Weights of a small GPT-style language model, trained from scratch on English Wikipedia.
Size: 9 layers, 5 heads of 64, MLP 1280 squared ReLU, vocabulary 8192, 34.9M parameters.
Each number is 128 + 32 x the weight over its row's rms, rounded and kept within 0 to 255. Layers, rows and columns count from 0. Numbers have three digits each. The size before them is the row's rms in percent of the matrix's.

# q: layer 2 attention query, 320x320, rms 0.0606, rows 284-319, columns 0-79
# k: layer 2 attention key, 320x320, rms 0.0609, rows 284-319, columns 0-79
# v: layer 2 attention value, 320x320, rms 0.0797, rows 256-301, columns 0-79
# o: layer 2 attention output (transposed), 320x320, rms 0.0562, rows 256-300, columns 0-79
q284 103:097112144152117176148144123114121174110055124160106087072109108218201208125155161105212195130109136119137141159142143090137123123153084121146103105153094093171105159091144133084107118098088084137125101099133120101161137112130135143112139143
k284 101:086090191114110137183117113077184126133126097149104083163071115150190178092158123052112150100067148134127119149112175095156123097136103133111130155157154165147178129123150154113161184113064112094046129096071114155111127120130121096130166107
q285 112:097131108112097072106115075066148090132145104136088054172157115119162174131132118121094032082076156116153086128065063120163127135177159106081083160087164143148129143108143105143134141103066190067133154119097136152165127166116090165127129109
k285 108:093154021094100177134196110095068119128070130120159125167167156116095162181147126114074108120098089102131113154120102165112222125119184140123091108086158210140104141142154158169124101091187160124079149070155096105117148141128131129156128173
q286 098:143162150217147158140080098134151122114107096090157066086174076132137144180161161123205036143106128132133128165130133158094124088140112099093107151157106169151139169174151111148089195148134129129182082165141150181154146109100120147162132130
k286 097:172148134148155134136082121123131082192099124189162099157172067077147136152100116096131087134057098124125087144179089132146173117177113149141107081098108152113133133128119152167065128079129105095070093136174154186091150116155127099181172152
q287 112:168138122119166188083092088141093108166185087118133135154117134127118079183134116114115046080159132083135138141178090120153146096141081102152102111172150115181101137137160137131122178174139120141121077098110128074069158080112079118080121131
k287 107:152132123069150205095135131128046084132103115089139141162133151169140104151103126093085107129171127117123102134155146150139123128117148146127124138139131127175113130114132060211163104156151128139159108093185151104133126128120102111098162159
q288 109:156169132173192148178109079179151153147129168112150168139150136124048077134110086108089145164115099156182175098149119087096087145143123073102121187134098159132121144123117128128108162110131096126072103121112114126107142095131090117091118162
k288 123:126196128086103139176039144154146095102099113172102107210150124112085121105136098104111141162125140121160107070108192115106169154090129126145103176121037148105139141173115167114141094132091112162078097165071122150093120204114127120113108092
q289 092:111099154146093178114136128158081162105143069177137071103144107180183164122166179146156095129113132164071146159094157192159131097117149142087135128153169140139099121120084086175162102112146107108149156110197154146120098146072133139225166122
k289 116:104092184193165139077191088119118171169190143111155078059099136140131135192135177190154064141114143133133138132188044123173100089127179098183138129149217099124129134077124107102120146101169129089149159102203133126139110074127127135146163135
q290 117:146094154125090144090154149138030138112084130132141101101184072138157156122163198194202034092096119126070146128114120131154143080134127138109183112170150071160121118096129110153120112163148111105148135081219124125142130104116116137177153149
k290 090:116050165183122110079187167048094160099073173139132112092127093192141169130182170188194132156047152146099166137126125147116105080153151118099192100100175043158167151103103145146137141158137149125132128116228182097093154047127154141149164161
q291 103:136171132060139064145093130079206081128167134141112119156106156072098121133134117080089133128185149104145132144100157173101156144147150091163054142098133191085147173138105124117140098147134150153172133194069103168127106155158131097088083089
k291 099:092134168112122154111097077129203115134185115088136109120080167107121077115080152055041139105172123109166137093129142122110157160149119159130107171148098217132121146129147172107159159100119135156123185187038140169156109206161162048106111086
q292 095:116113124147126092167112117132157160120171159102116130120125150108094075116128191121117133201157149100131116128135142124140139163053113125092060177122093127114173102118146117113116101144157130125127094081100074186139092129121065105165095223
k292 106:137139115159124122184121125153076120134089145137159143168129080090128119125170079178160131081085075160057144175161122172117126094123134108162135074126148113131172075174114062131106115108068081123152096101169107070129137136128118175225141185
q293 092:078137119134154056116081168173160184103128128147114106165162184097136173122142155114119101104112110111125114142128151161116229142096161116125140095159108128096127110141090146105136114157120129135104102120131087160131152175135101157139094109
k293 109:143170141115073161164090127177148084134071115123095145195122076115082127036150072025058161133115137161136109146100150163121209134148113141088086122148118131093134165164111115102146098139074102126102087060081066154115178175139095126048112101
q294 113:087096130109116093150133144116132158069177155101070161159112180091118064156079143076094135198169139137142130138160176131103142143079144125101097166055070168082182158101114171095097121130160173108122148109066153175157115162106111137132135144
k294 101:094118148212120139119133136142115113170109172125149105064132119114117149100175137135176129122080068136131118081148120140106154096150124113105144120112201058143093075144106145132166080152166111144152154091163126111085142094109103159133115119
q295 114:094146124096140072148071134099205088108146135122125119165138189043096077120146133110069104113171128060191111178119181120123150180120119150123112177096078180101149118141093145071115145172132118197095147134059091197134146147131127053147096101
k295 088:106150117120132124183051124156156120156184120114116161176154198102099108157133166061106112117184126106181068106120139081155144124084096091150112179144084183163096102176109139091103118121111141165085179140051102153135151177096133110104078112
q296 076:198142150117128180146134148087070137133126079132191172040179086119182132097160136137115164107100147130090118147121136102141120129079145177099103161154131101151106119145141100103171099122134136147132112113160190119144113103110106147127134131
k296 107:173121142150110094041146144117058124130127127140152161117133102075134123144140158221130084074096110139077142166115150145101104085138170161113162067138209110168145069132146152169135143165114112090139092137179165071094147058088121182176175193
q297 098:073105123117059188093116088173100133104191106095147137126081108147166101165053093099130169078149157149095114107159176111167109108123119159168148100141133138150115083126150116115136160112082160104158113150166152082169115152114074131081161127
k297 113:105058110086114184072183116098085164075106121060177136137114158164166209158163126191201129165141154150064115118125138146153054165100144166163130150093195071175190162068138119170129169105129105114205176152140130118185103082092119163117136157
q298 098:081090098117170132078193133132053153078097176104124176111137148181146048135082145141139175159110159132137107101158123100137082159105145166157170085124102104101183148077111172146113199125198129083117119139156158133140112117097095173091128140
k298 084:095046123140146133093135091162134205083103141080123087088121175255148178137117157167208140185107185150131160086110120117129088178130130099172130148142128059091134156099096101154125135081148107137154166128131131152178122090131144111128060125
q299 128:135169179064117089191079111136133072186158083132129132159101094147111170087136096072098123120157093152106119173093151128152145101150116091132093154129126154162082137179143092082192092136092077156091104109096124149116187143172141061136128135
k299 067:101198148083107055090121168136133047178177113156106182157095104062156071126121126100013138085084063098126080189136167143109090068162157148121125064162115140141078058157124144157135124145123126107125142105099137131091161146165103133151144081
q300 100:081115125069107117145125089079101115149169084133151132109115147153155145127218127137124165114131152147115128187121090129062200155084190165143186100096148097148142134088125047086112139159146141090083174110090084173155155169154140164132124136
k300 102:119094111115092123112088143146095128085129137107099126090071191118112131140191143150099124132084123118122157144139121124102157147079132182108158139130132176146127120109143089156139172117060145123129157151105127112128122120145106147098140078
q301 102:146102121086103181112161123152059100106165088150115206114127104169155136071101121124096138135116083159108115099166107116137092169084136129151164094170154162152105090124162093129148099120093085150110108140125107059137135132162083113138152099
k301 111:121067154116124117043132134139041172100054143117077185142074157153130133062107127177125152112115069149113126137108158171122080128113135168133149117136152080165151097126121068183137125154131095079160098100155092089156127097127103135106121101
q302 104:158103147168116110142132135130137175130096146157161143113167121120174085100121120148153140126136159070111095065087158095075088089105116161108132115131154050131141098089085137188240152101169112133101125149155137120113140170110177152070133142
k302 097:124096107189111081105036150086122106095115123119132104114167093127118093110118094113139180155187151070110068120102153057111105140128142099111144163113136141079119134118078146162132113149138123130068088168091147122117144175166128148152112130
q303 096:112114116097127169164155184147118118056147146134116134106121153139112136052070111136098147148136066114158121148155153091112157213176128146118175087118090141149143115103134121145151080168122112106083112147160104030051149163155135133158135133
k303 097:107092136117101106096176161145129161072117150093103134121073121152084141051146158174172183120160132191082183166126161071121108138161147132138111126158169064194158138093186101114143143176114097108172090113120056088087085125166088205065126153
q304 106:158084148158139138159115123164169178085138158164075145065147132120124108098102207143131175138127164142127111106178111090114152049093159079088102138162122079113105068111131189176144119124174131122135058090085099103117113171144073178072109112
k304 104:091148126164108092105091165095107105084115088156135101129128120123155109115164162133167179142133199100102144107103095142060103122113179101014163147111131115078081099119123081161147045192121117118069137120182120131133132092134127143150193106
q305 111:198131133173112099147084087144149176128155135139146176132082106142134109108121150156131122149166173108185108181132170139090141128130095122085139100174107109146081084093112050175193152134155141144120080084177121150123130101157155063106130082
k305 110:190159132143150082099115153061123095170186161129107129115084145118128072128112115181085120142199178147204094135122126126103173123153182136073144157137115119140136123104183176181138124138156176086151116097137175149088152091138106106140116140
q306 097:103167142153038123137074144094155123090122121130126068168180105111157111103138073131105095065068118137171145127127128140175110088180142123116122120132149118131159143085167088127132140101089104138205097142164194144119112170157101099166111089
k306 096:144094093130105095164130138091097101072094148141162102141124099065133169114140116143145086089084074176105157171114147089127163064157158149046081086120177161167128121145160146130091116125111146149091178102078096116133120102130097163150128146
q307 096:155106091151104139151113080087121122170124099119101159174114138069122096141118109153091086106104176134144116119069184160168108113128096131031122124145138120073167118152148113166156119141116159095132097142117170119131137141099117117104169094
k307 095:150083128123071143130139111098085081136180145106196182122150110075109045200111102161108133118146103096094127122133146095121126139106196167072133138203133116111146115128127166134119144127174164142142129134104111121118106116090123171144175132
q308 104:047142156157102112141110129057131136082099098141146105107108139133173186129174122117145165092069116128133098123150170079096149226121128128166115094089141152152087084066087093084148112083106095111109149128169146121150114166157192085174203128
k308 103:046146166147123114143130117150138142119128158095129076110123191119136105118163160115148140144045145174162074118102132052129177173108175121169094108121180164097116128080161117086119203116100146120155139119091100160111083113171166168142112148
q309 099:136168146069160139114151134144059105160120183141113187140135130168148155109090060144099146117163045135153123135172123117145147206064149170181148161103103193181098126132055153073099149152109155120095154100145088112108189088151113120110130158
k309 098:057094156104134144131124071199099153160111110136073115169078168204133166096127162114151150123109136150143169136161163150137138132100113147166089153142086135139140102149059085121189139146146132123187140107198122153211130109124138135084095165
q310 109:087136168195149139102109039130198179096158124117150135113156157077117045135108135161082069114151129047142167121166102152141135073108160114104133131117107107129157093100121120094188176163198122138124114112099158155100117184089153143074104086
k310 110:099141085167110160125070128083128112127103141150153110122140118107166115118132123137079138178187126112121133125119088106103111143117163097088100122086099142079113148124115121120116102187158143126086154129133135126086186134145156155127187120
q311 106:178078083128155138090121163150128131095096129105102113088119083129140116161081095104155130090096161131146123147098170151138152091124096146120092119142118163092138120088174122123139143059158152171189110125117138144127146110145077132161085104
k311 104:128102132135201117119143123158155137158132094169131139081108115172130208171113104136192041142111164092053178137088096167154128108207109070082084114131152132127087114155178103126146138090139175138100145116141082099150147103155108164119141104
q312 109:151106096100136117136131132144134180175046112118143114122117156154128115183122090111129162181104130074136097143153109155113124161124113141182136119137112100145050204151158141147118090137122105126127177112106122144148134123138185138152129140
k312 105:120131125102182089114134103145151121186087091094114084119111131213165177096120085058149086122069132153147076100159085137160118167124078099135099146176122193153077140160128149065143145131156139137117171173097132116158144140105152107101096086
q313 112:096161164165104133147116091119124116059160162112155137192140111069113080113133102139077149111131158103161126099122131075126188109102149115089137111089120119115159100091107121183163138138129131106165127076134147180112101162132147149155131111
k313 110:127139124135155116118077163117068170082134153116166146187145100109124114166103135127167145156182118164134141191087117085093147087138166089072121153100127131102127141084131135133173167172157128104124147102095122152088140108147136153161162155
q314 105:188091128119099149098103112092104141163174102104084187190112123142155110112161133136090153092163161143114111116103104169136102095064065127153130137173159135101119130158126162143178132114132187124151083084129075139129134102083076096086149131
k314 100:149093150142191207111146084129044136156171128087146147180119168124168127159128149161101093122136176075138101084131161167134073091063131134113154177157125143117162138134089119192170182084111135170156124113144122103182102138093129127128162193
q315 106:091152177127143087112109122123142123119179174113131132138156120079069144133133149095114121201106106204113118093133149082112121180117123114139144150082131176131184111113065158116126156120129108090074141157149173111121135149139138112128088103
k315 103:099139111135138139089142130220122145137131127134143131115151127126082127120154162130117118150124138093160141057145065060124101128102140110164110114138128123032107131065086147119163166185197113086162157147145099131133129125177135134095113157
q316 098:140142101105108152125115160084121133110096132100137119100144138091107148169122166077119144167160100081166133165129167154143133128094157099071194162076066156133115131129194133167078127157135137110116105130123161153130079135110167127177122127
k316 096:146162153123120170168097120113171114161157152110077149095164103126133170093091087154147129145138104142097122180125077107121147081132078128132130162105122131198156152116170179055079148145087161130138121122110073194157141134086119097185129151
q317 103:107127172171126146092110118152152172113139155102145109095115131116154128121078196123139095078137130094175113130134112101163085115145105088136115088145148098193117053120177139115108156148098116128134107120106183085161136138132093116121052135
k317 102:134154098128084160099097097083137127168132186120142126149147148097137137127067159134116086114172155106125130144155105090154095076151113113122126085134161093117160137124166138116090132147137121095145149065129100142116153125128109094083108203
q318 106:180139150144068135077135109087116123167148120103141178126123142207169139126178114139137150153157162124151141174137120118177173115055100134109097117093168148128124096074114127064152116160110163178204100103148126160143124136175157113152153104
k318 106:188114138070132149158161098131149125183185119080141109114150165209109096178147151116102091170140181110167129123127228134166182117115114162135101129105183155059119081155156164083136083099099136138146181073096098157163154142116168063153126191
q319 106:113087121133098178109109173119124153039156118146058110170132071088094129119084147088102076093120102152156078178101117154101155137168121093078118077164122177094173117092169103173131160101130115106135120140111156179131130164134085101157104091
k319 104:142082132144153161102150146189086227119126144142084156176145127106077148121109109167116091101121094161129117128103134150132173118146182063082110097147157107147160130075186088169123137166156152091145120090151082166130093077118136159099125150
v256 078:101140139202128137184160133168162140112073136074120150123149125104140071160077143110172099139134170181185166050135089113127068171159142146163075107122164119101093099116095130104147151094178072137106197156116128090156097106107130094123113141
o256 082:102146170158147101134178146118169111131089169147092138111173089098119116131101141152132138122097127132086041139098123187089116163105112135179141067172155124119082187085117113114156149134120095101082133099111133151117065153110126098114063124
v257 093:164118146121123091132111123073122166117114086158155074154082119170155180070110109125126168077165151141115105154052191186088164144144132164160123126072121128178147114107173111145124124162077152126194128110124104121177132152125133119153078096
o257 083:117134097149132112177121073125108144064126133141117141128087114098183152127106102118122109129200114118141139140127145156132166160152093115128174142078136114111128149069174169149092096097123142104136125100135107146156210165110105116178146095
v258 098:125147135129159158146149110169125082172145175118048215110164165088101091123080159124092141171114127153195127110156117089165115137108083088094106167154121130091110158166064149078092137097111068130098099119110146166142152159147128079089135149
o258 088:166101116146148117107122178147109119132080136115114123148188133101071128138166115177099145149110117150144155121137071070102115119157164113107149202155176174156094129218093123088148113167172121134118123102121085113116172128107180119122153129
v259 079:126123166176153090146129096083146173121155162168165056101093115151140086144146134126176112168115134141133158136160163076146098098166117151144126075133136112137121110094126119150121121164136119053166128128147158104151132094120153145158119106
o259 093:132095138120151072111101125131155133138095106120108142078106113113106118112111116131105109089139077141140152094102144183135138087165116144168124112117106103114117194097137113123134150108146114083120121134145128160143082124158092161153161106
v260 075:131070128133109113122163129111132137158082102097120147082167147133127121117074156135140175140104130110111141137084206165217053097130167169094157075196099111135161155109109077171133127081132090140117126158162098140098131105122113104130195103
o260 121:150142158099127072146139152161105106160099114109088169111147117107120119109137195141089123117080140120105145172121132141075082113119087124130176133088134121039162185079144099148155077123110137119108160168158148115178118127145118066163196153
v261 095:125143129105097131155137096195124140111136127125136190126190167098104069170210151119093139183140128142161178147178136110131124121108158119116078149162094156110077096147082119104116149149169104181082122143111090212122162157118105103036124115
o261 076:124109147114138137079101144131122113162131125148128150131158125131126102123126185203129115126100115138152144124101123133151071071158190117131169195143111169170143081123130080101197140085163107150129075132133118167139180100104127075129137137
v262 068:100139128165113173137149097146151181109156132177155087094137100151136110135156142138132102112144143174121133131115166148127073136154077049158104099124166180159132080148125020190163167143150147101120103161092123114124097126148073153125158129
o262 084:127111174076134120160156142121141094116141119143122097114096174140093150100120133125116151116142169095096144131132175213095110105130101088125066141099184136157173133086160177157129143151101090135166162137165099142091112117159123159111079116
v263 083:208132111125131126165054101156140116137111117118213064134123087153170113221196115110137116140124126074137156151138138164108077089126154144103156153120110120155150155133204110172080127155103117172080127118079129111165117130117103113123110128
o263 124:100152130123131115120135117133131128110106159078129109132096108112121121112132108117128156126105101179127126099145128213109113081138135115144176134132134111137107121111131151137106139076150125133123130121136121123162067111158066068136122177
v264 082:152160112084099123136076150134175116116127099133055221170085187133122158154122100053111140170154102142171101127126072157097094171101146182104155106176140141146151129138074156149141165132120151173105107143082104125119138162138174103068089127
o264 078:098182102119100119077171146121096145115118118099140166118196142080090152123132160092095149114106091064097083183082115121076092144081195085158072088181119150119161135122081117145164149106099088153115127179196177114116144165149146131109142101
v265 074:107134143120169182115160088160163132141133181190065100121127107186120106091133068105136080175119089126170135133161099063109156117150081089114142122133161166134091111150078108115121178144184128092158100130156204168066103127114142139113121154
o265 094:101105129100108163067101167122154143102120094131141143111129163172070170126174059112122139149137136121138147163150170148142143088114107120120070079102111156141148115072117106169182137120113111146104102135117073120108111125133117144146116110
v266 089:153124110130115118104106204111090133097107122140164123182093124171153169108100108145146134047146142145100117142090185104145096117169119133111131094101146108167191167077183077128143107129143103072153137190130143093168131141168113139154131120
o266 090:146085105113124129130127129119142083122123139129143128115087139084143131151093141131145088085165093153146162169145147168139136106157148144138143107141145115214168155091154169143070122112088085140141114096118113124133142133122097118107120090
v267 079:144102166110138078148142153129126148129132128082087111094135074129159130147131194127167179082131155151081144100094163093156107121131111140155089096095137099134143130125159135092156135147144095125109134170156147105176110094122138119133151084
o267 093:142124132124169128153144124164107123115059165169130163131058144104133102122199108131104109119142097124156121124130090133106123113122205200120183132163093107124122183130149140111148177096200149091113141122095115168111079137083081121167176176
v268 091:096095131151172150159126070145138099155170172115156129051181115110156045153149157137101053150127113151189164160196103109131128120073155058120107191161147089121099109167160153146070141122137069154072100106106152171092115111120109124136157151
o268 085:119158112122170126177109145120136167116128125093109071115137144159160145164058150125102147149152109105168143091168139142160172110120123142124148180064150113119056124122134137124106076105100142142102093161087152189108131132178101115100145159
v269 084:123150103131061198080119141058148104099140118118148084198077120125131148157225125095146049132144137099193177105138172101056130138112166185110158131108132187151153108104105140144107122157165168145131144126119118113126136108125139115108112116
o269 083:109152118159121172091106103157113138111154130113165127084161134164055169118103110169159137104110126135150144090088147133070087086106155125146118172070123124132097144104139102165161155091112123103183115122144127163129147094102144101136137142
v270 078:141140056104121173127105120104114059095207195111187081168121116085122139156181074143103116091137104139169121156096125162058136102108086134091144145127119115117178139127140154142097097164072142166112133139106144165193131161139153112090121169
o270 105:094118110137128166161123136165108135099118142110149117144127113086125160151125119131172162146139159132181163043156154103099138177102138141073126144110142115141128068138071146128104134132096151158140142109131166195143153114134130150180080130
v271 074:161161135118108110161083148131113093131077093122170114193104093125154166179140115112188125115160137137116112126111091118100136151156138105184143118121156095085145179133153133108155107131115149141120179159079086067129112166108151094179069125
o271 086:106131109117067133148098104112135088150132107120136145158130113120141109112126120129128119141114100129101130064155105165160150197126176206098172149087180116093103124170162120086172127085189098156145171105110136123129154144115117156165115144
v272 078:118090134136127104128143157137135135151101107090110186110091121131133133146089152161105142109100143124124111132097101118185104118132142085144105132147099126147153170132135078124156148092201139099122162149119138152078102115114140143116135043
o272 116:164115140084171108129145096150110179127144134136119139122039175132127128156114125123118130138114081114089104147167097108196141106123154109156166231146119092111133136133175123104166103123204098148103152146136110097096144124140109077093198151
v273 080:137157116132109164146135142144135096162129128087181118148139133081125157193135167133154097133077127112095142109110149143171041088111119111059131151171131068184211151153172106198124120116104114183066164154098125106156082126107121124148121173
o273 086:158194106130145112142125148165136081116126113126149113146133116057098132150148158097110172108116142126100111194157111120112093141089120099088150119154138071135162165102124165171110140110140129139156155177140114132182144086140128085092125171
v274 090:127140098173177097118171122180140123128139188117099171085152127089078108119107153129140155170091128170161127159136045119138081142134093070136106139141131139074095126138066128110135123113173115141145137126166153149092135116144078127043083163
o274 079:199094170128131158173093153130182156110166104136150132118144105125070120140144133137093107137056161134128136149124107144200122168193094122121103112148147170081091118124182102134144144145113155186048092129145093099070060112118158094126087106
v275 090:105139058149186148160114123190140094106179155141093144122109121099077049144179165102069129155126106142177151106132102115109101104086103063090135141161126139093110123180111132101151145110108114157065094104110125147069136125169059142079126125
o275 079:111100147105161115076109176128154130141108146108137129135125175158104147149102108071121075150081117112180105169156197155135113169101151143128167100133135177130132128145128152151110104146141190119010095083065086175165129146194111051113105124
v276 083:119115181074122184127092105128113133075108099115129094155061168178099156110167115055140155147158115121147122097150153109044164138074141191176075119123109139100129083111120187070174139146086171158125125173144114145167137157086142084114123098
o276 082:122117131134126152105130071122140135131145179123092149114152137126125124071142113142137149096088131130108111107108050125129054147153100165135086071185092145155099131120112139064174154108191135102131119083122100164138124124077140114204124163
v277 074:064115124130141151147176092088117114157111137114089111081119124146123104144119159155120131138136118130123125166171101094115165133069199125165127144108151139074098098131109155101124147105110120106148149116155082141092095077124125129142190147
o277 090:121121111130175104108149129153091141133115094123108139122153133159146155116176145118133104137141125081129125109118092058153168136101132167131126149115103092097098127164114085086127075121135156147087129125096167147103155147110200168103167140
v278 072:168184163147102114129170088130157122139135117097136135199054118094094100175210082140156083135117163085156097089158111046120113106107136155120165123111143138106189105103119139113174145100167122152122142125135100118159137143116144144135115122
o278 093:137107153128118174068139134169144157162153121152149142136117151150055135126126129124137113146107153173152104132073098124153108096120122162166051161134149109091114115067128124085145209109140109134076127138112058109164083115095140128082088142
v279 083:110096152157149140101162064188133179136087119148111191083181144166076089096081154150150103170146132134185178124118146103143110177140138077150058192135115152108044090130087127112138106094198100102113117158134143161139133118122130148107171084
o279 083:128137121139148112116200104114127178117140151110121099104162123162166138122141182165071137111131114142154131116113116142135133069157122117160115125116125154131017134142135089095140099093114141111124121124094142124118151174093154146153169095
v280 091:109107124115150138136152077148135126158132150128092125058190138161116066107117101117116070183178065147179165114133098134113157148145164106182072156123143146091070150120080149062081109173130097120134071088117106193124117100095101095131166151
o280 094:159124141127133134111155114137127155152108145159103114113124100141125099131116154155118153108133084127138099106134121140101129131101135142144066108146077150096054136099129076098147057134141119061118135115069148151064121152101120164176165171
v281 075:086126148072136119105166112128120166125162120060129097099137148113122121108112173098081150091162126136114134145113221137205166101145158137145048157136084092176138148094138165110092100146057152114140081142131165112180110125173075091119167114
o281 081:151142088166185137130162102173134120140127144129165094104135120103134177086089128155094111086140160090144158161137140135096141133132124161138126190185061092158092144097132146137133133109167151147127128096059131122139125116116116131163135158
v282 073:140161162141069126149091159089134102133072047126149092207092144146142136132157085137146201117092109097067089104113123128103114113098145212080156104099169142129140147162087136120152155101115189146102196118146084096119086160105135173148076135
o282 091:114137128176141145103123122184100138151143125110114203142173085118091140090168140138142146108106115113060121097067085083102140158098147129079109103132094104085167166125109101145148152138144107155153181150154145158138115128107191135118106194
v283 080:131127148190124040129190101121146226141095115175129150051167115156104085113105117172142130145116123116079142166108153082161093131167156092118140129157088149077113191093119071138148145074176110080136162149144118115133131108100155161215142075
o283 086:131128160094121083108160092122160159069082113134069132094140144140161125094115163168134092136145119108111122145151150157169139084125130196172157067132115144053113149104121086145130088141111170076072116083093070092126128136149122144132176132
v284 083:141101082142148153094099136194105113111111148137102132153177124100144046155170134134124098157103110148210145127196097094075088151129167099155132159082136143082081118168113184098096122122109140144061085117078129144110103134142181133061147150
o284 085:126135173162119167155138121154115194149150175119161124170130108128118135153126132153153124139105080147151137054087105106079124124083183132143113087129138129153086072138117133127157164102132123135089140112112149132157083137141114081139132127
v285 080:128182102149086237108130101076121057097166160146165137148126104116201128179140138118111092121120132154134141126135109152141091137134135101117164130089175112137161145149131096185093151171116137093133122118082142100100070124144171124110201198
o285 091:104109127091107157142131165125151095109157132126108096120134135118143116131118174157137143131138124064072152153146188139136142171069132066072141130132167126159173160178148115128112087174089146113120180146138140157088123123149142129086192175
v286 078:154143162149136168137140129122058087180073125120154117151176088190178135133077150159153122127104145113096181123118189170141091109157164146120172113096160121114127212088132101103077097095108130112154166149139084090148075120138120086174153108
o286 087:136138093138129145139103124165110078121141157137113141114185099147155120128165167185130116065142101132115163147133109132084137166068179115062216123109150123122150163163113089098120126119128119174188184133143152111141105066104137082159205147
v287 076:135116132098188102096154129170155172097122156153160086147085076155121090125061125132127109103156108154143116140179125075135178141200118088204096100084108138103146168079153147089205155165118099109153087169122174085082167130152124102122151113
o287 080:143093132136119117128131078115149115093165156158154103087065108148160146126127104084115163166106099130115159117153111178099130132120109142107123107185118106128168152096152148087105111150143092093126117087074097172136147127071106169142092110
v288 063:180139095130180168143060131101151094122134136112137112165167105140191134158139125113181102130085130158163130087144097134100068125214141059075131085115168149175147100175160087166065127153147119093093130162087150136145069118102189134176100143
o288 069:047157158086100125114135105150150064135128150149132103089148098102144178098137132137185127132125092108098098094108093180089105159118111049089118135115158113124157156139137154150078115139125106146172153123164132140148142101163105193145094123
v289 088:137107146147107141156118079122130106167138122122138136099192174091099078143204159127136147222139137070157144093169155064126152105041148138111120202195121148088131071120074146120142132106144132111066126118110092165153123137103097150117132124
o289 086:114141111124169124070131131106114141157125130109113136097191159157133140113146167173143150101139178146113145150086040109106116094197088097150104152114135184133055086186105110114133185150100126173122108152124125152160126115128166100082091146
v290 079:208114110106117043128123177101108125156114068080081160144111164115098163128136119143116201103154156065072093155153143115165176140152100175124113121110120115128097151109157188070129083083104109139110111162086112159178162115113165135156110128
o290 085:133135128130132150117111111162072142101086160124128157140118146096172125125130103165144101129132105165158119138141136077140115123161168195176170112159119153141102099170094167067146172114187147127113086125115152081154187133103116169135119124
v291 075:117130150145146106132099177120163094077095110096088110178099133105115137221208154134163066138106090084126082094148087083111092083067123147110109149100115099100150124170119133101183122132145120150053160095105101118121123144141115132101125123
o291 080:077199130144138146132178152156160137137138140120180162155127170116094095162063128098137096135111127073145076108050073168127139103135156129171104114145156100159150096131148118131130160106182124137106143134151146123116093110136065020101079155
v292 074:117107147098092122091084159187101149082121130160143168143117187135098170146172152098114125123146143090160176149128166093111152092107089141100109126094103175098103108122162190103114108129102177084077093155123153146117169143140115142041136104
o292 091:162108123160164181095165142146150168133153134140160145083167132127137137154101110122111161122128112164216161142107087154114142150191159086126102139114126121178115079120111133134159137078086104172140095081160153105126078144116119095094127091
v293 084:130061096132141167087131146123113176161159059123213122107142137139149172097115118177116114122136124108096143172108178181150143144140144117135119114175134105199188148119192064155156129127174121074144148100164081138127094095118130132152168106
o293 090:143103087103154085183138134133085130122187135132105145118053139163154120173096132126151177129187109163104151192136139102155174133137169068105168144121132107138180135108153112153115075157095132099173123115140108124128199111165107111107142124
v294 072:160149118147155172126104076127144099183126114165186057069141098192208134106111094153127115142114097138136180128163188189143126145143104073090125156122134127197128134105145103156100110131101053086122091116111115153146080105124116073195141092
o294 094:100178105134106084113113136132105099125147129147134102113140089140178110073129113140089172158160061145137159174149114163063136067139141119114141141105123150157117123119123145183083102081158113086152175160180154132145106101123118117157191161
v295 077:143145112096093121156079131062102109129195105084151149177131164074123129123157132084097158137163127128125045128104153146098202105083106184112084183131124081134141110137132183093107093132081130201112116130092131111155159156116105127145109140
o295 095:159114095121151140141116109121107144138106151112152070139080133100123114174113151114163120136110123153144100088151131096147100151129096149143138189141144135105115151145106184057062161120153142144182085130094141100134192131085114131146125115
v296 076:154127115141144094109174154168128121110123079126156130174072094109089135148116161122136156133131154048135124164164130074180074090084103102110142134135090126170164150110116083115150143107186161159093188124118127130129121087117129154112135075
o296 083:097124102098128114135082131127139143136125120125086136147079163132110123147191135142145135119087107105049097167145138174143101162131133082102123162153122113100157123156152102126141146157113109155103143140109094129096132092207080097112154134
v297 078:130132141141100107094186192128128162110120144079099137121182158126134076139057144132160101151091143064121157167153078066124089151135228108128103127095119147112082184116079135069145149097156179068159194161143123176123075090123078189102154104
o297 093:130169097125166169136134143137120118109080105121114164144101151151091156150156103162121114110129103079121147177121110065132106138055158117134137068119094146086122107140143050104130123130150154124107091121070122131138099110095112061166175144
v298 078:125128141111145099178152082141144089165218166097104124099134135056134119152109133156114196145087102107150055113147084144125101088090058098148122166151070118097136140173110181154106110106081156188110116075119160131176138136096077150117135168
o298 105:159107146105127089196091119150125106155107125132086105130116133121111095122108119128131179172093188138087078095184099095173192179135095153116109205138106120095146099141071132130133147146149158158119157149148128116062138139135131131122098155
v299 072:118122138116108114122118110169160149122144166143104189118128131122090072173126124111096101126131079167176112088175049168078103140113103071159085159140135098071099193186155123088102100136129085213099102112075137150104151176121153109045100137
o299 093:113132142108104117148128113170131133136139127142111091137109136101097083172080137137081147184115072159111086103179122144186135130077127151157115140112173135113100128135122148104171123117145143119107155131138162099075154149189106133134161156
v300 078:183092114125146139106115142248116127104064151179144171125140162177094094138092123143130103169103122126173183185173088135145075097170105065111153125174122131146110145162125132108092140146167114116097096153102177119143182126154139116000179122
o300 075:155151107095110124100123143128157171084155128150177133162156110136116134097139096082090151181137158163103163137124121140145127107105196092117117102167115159146145116083068153149194172133089111176089125086128147109114097138150149155127120047
v301 073:154111133100106183168077123129142126175166063161134091163124146170156108144135099093107096134163105090132151182097177132139131139134142098047083156153075107127120129142178101140134113205123129119077079079044107143112136140114152060121155095